Each number is 500 + 25 x the weight over its row's rms, rounded and kept within 0 to 999. Layers, rows and columns count from 0. Numbers have three digits each. The size before them is the row's rms in percent of the matrix's.

# layer 6 attention value, 64x64, rms 0.361, rows 36-57, columns 0-63
108:539493534514463483514497505518486522500572486512486485500509483510522512509517514488489486471503526530499435542524502443487504527516515527495491539496512533500529508547525492486505451468468476
122:501528470511467570462490557486521506485485512492520524520539500474513485533461459531538501546491489509485507501484509500499511493517499473486524542490469515511541454520514514514486496492464530
103:526533507472463485506483508523501520518526489497499518500477477475495499499510516507488496531478543485475517497492457520495507541453485459525484491527434570475522469480498519520533544481486496
111:523526551473489508505496523544509482497482512526465503486453504495484539497526485513468492503517514497486462536542526514539485464471551501520464486526507511503522497556529487485468466497514533
093:523496557524503457537484448528522491487479522505499497457505545524472558508493514493455493461480506463538494494495518482518506499530512503503514475526526515515462525461469504477495522507478483
094:479481497543515450513497517488501528488547518471487499501575488468463501494506528516468538511502508495520499503547454474491526536498486520510482484533532477479486482517487515523502463518475459
088:428472532510520499525504509494475506488501512508460501511486524508506466503494519463514504509464481466495504497512437499500516537510488483535552479488527486471472518469488421501530493498488501
116:536544469476489491513497542535497522500503538523498508484462515521486531545521516534511507495511482504486471488507521499492479478530483488516462515541494525501536524573463486556476482487485502
096:491560510511426456509525501454458486484519484484463531518479485527464454508503493518514488475485474461487519484467516512523529521452520490502496487503487475516498509515539509486484470490495503
106:487494496539443526506514493502489506497516499499481450498449487527488429458511539528489484496534505522496495486499446511497524515528490532483514481502479476466520536518466496505536486495531467
098:519511457479530485541483478503523535525452490497514464467489511456458509497508513493479499449498523489523486505480487507496440487492523532545492503512494484463456520460498505513512491470540518
109:489510481521519514519492538494500476465493509468469519519538464490533477493509456534485481506493532517485487484519527492481485421505490535494520511486466485553482493542527504488533462472521521
104:474502490509490468546507492533556542466525468533475520459487499498497516499508495476521509524503505469465514475535532510484527533470481472479495545509492487517521471487482473489495466547523543
106:489458523507550500470512494469480483501491586447537447527499545479517503496488501517506475520482474483502545498478481506482520515491482451510510483510485519495469493506500521502467511525506502
112:493451500499518523422480498523505509523571471473500503523527487492569483507474492473507508507500491499540537510493522524487513475524525513464506473492475504478508474534488485488457507509505503
087:468506452467461501492501459498482473522469494535475530540516506496486462487526497517536451495489498472495530489460484493539494504501515539494460467513469509511461501522525470520493489496520447
113:533519548530506479469522484451486512491524467492491462506495488518486501485524509504523554491543527553519485476483489497512506507515523490510466450466472516503452506510508483462480529487548503
119:489545529490509451502445474505490490496490489531491491498520535458510545492520490513485508493510492497495515464492503496545501499543526499500484468527452540498449513467472526457499475468516468
095:498500521507520484483498490480455499496536489510479486455490543472499547501502467524478520446503479529496491527530467469550507467501568537522474497479503523515509533503483497512462484511516474
107:480485522483484534469528521526496499493504483507534532503472487530478501538458470519492534519492492523522473494543504501523503509519493453518484471512551524482473536487509454473464517531499560
103:501509499510473512469517489466525498495519444483511509493492490508445429556507474491478490488500514524502518486482443508508475496488507499506473508473514541551522493546512503521491520533526538
120:481470511483519487499470523482509464446482467515495504496549514536534502473520515527482535520514525485532515480504452515537465462509498500489539504463482500514516509498481519539446536482515525
# layer 6 attention output (transposed), 64x64, rms 0.381, rows 36-56, columns 0-63
110:536506499521487464490468494538520476489518483482540531483587505489519535470476525522507535484499517524467503490478489490504519500528530493500473496458504486518497491554497492533465486516534465
121:465467498474510520472497475490504497519493492496504494501506497463489478524507541463527453491496540468526531486490498493502509451505521459561507475512475459532540495511494541521545477543513507
100:491549483452510529541495495527533496515529454511509478504509467486508492516507466504471507515492489507462548504447527535481518479453499494480523495495498479471464501509513503495547476524479447
108:494532487473472471504499502464522480437518480472481509523521484495502458503474524549503543465499504513481522502493461486462455530501513495484501469457455505469539521525484500472472483519491506
091:488525532522486491495475540478476454507496507529508538493489510527514516518503417508484529498478467536523498522532469515503450536488528522491483491480497534527519506465509465513477470477480504
103:543482460508534501522527556554491474509493492508461526507537532479525530484502501507464511503511515506480512506490505520515498450528500540504516514506525463506501443487550488522501512454508485
089:489517504505511484504495503541507528504471522508497476548469511488480505525482498510490487517495478511482507494548496518522522475477546548504483515508560483503443449476512443529532523463478511
110:481491452497527499495508473491524482411479469495493478483569459500508478498518498512497498494505512476484532444500519472498477533524497490486477503476461518502541494514496470504465487512509527
100:515487486445515509462501522488510497516511436545489478523502425501470499523484523462477506499439475497484489498518497525482530468499504530456517474503483523499467514519517515489489489479526511
103:529494511536522510494556499492515499507471500510537510478463463517504526471474504508497508492538506473493493489474515473512529489540482525504508529496511496433411479492448490507483488486508501
093:496544485492470469511510471480474487515494505479498479486453496514496513477499490543482500516480480528497493526501495506468479572540470480459531541519518499483522469456522463494452473470488507
108:484510490447473513534491501490529511479503526484458513535518496486491511493458508459522517470512577485518456500474488505491515486521479459524479497517450496511511549503499479482461504472515529
098:497524469498491534497474507482537475504437457467507477502463538496492487491499485496490531460474475495486505495523517506473466498457499495452485548503500546546507482503456480497539522516515512
104:502488533534546534526499506466466551511528526531477485493484514496520510578492475495511482514469529515513513533507538522495542481500524524506540487500519488501535475492527493477537523523504511
107:522447546533461541523481504492450517555501511464503476483541521467512502498488533457500502479503501465514521498498462498482504511489490508521466491532489504500489520546461512472536506524481489
094:484499490473524503514497475490496509519499514517506470527495449442487472504495511494529493531451489472483500487496482509479520499501482491451500510491478483464429453501516510468442508463505547
109:557504560544468492515512504499482492534516496524490451441487465495517510498466525536501523512534487503495490491479496496530521500533482485471494470477517524494479542492516544516489506458524478
115:479533529492473505544486516505488431494514488517477494496512474489537497546496436513512528520491492515530520500483492489502517541482476508481470444530524499524494480483498514460478466456478507
099:500525521497476480455509474485446505481496510513492489474540538497531528522501505534515569484486493530518524489496461500497486552517478550488498466499522489524550513507466525496478526484502519
108:504519531504477471491532506496506505471470496497452516488518516550507490532515526510515468530539479511509551468503471494537457483486544492504532493454473523503496500512494506503560505497470449
110:499515507443475532458510518484499523530489480538513466476476526502468478475503537522478491497484531452477521473478481545516493494519493483436538502458492478494514525534499516529517510496484475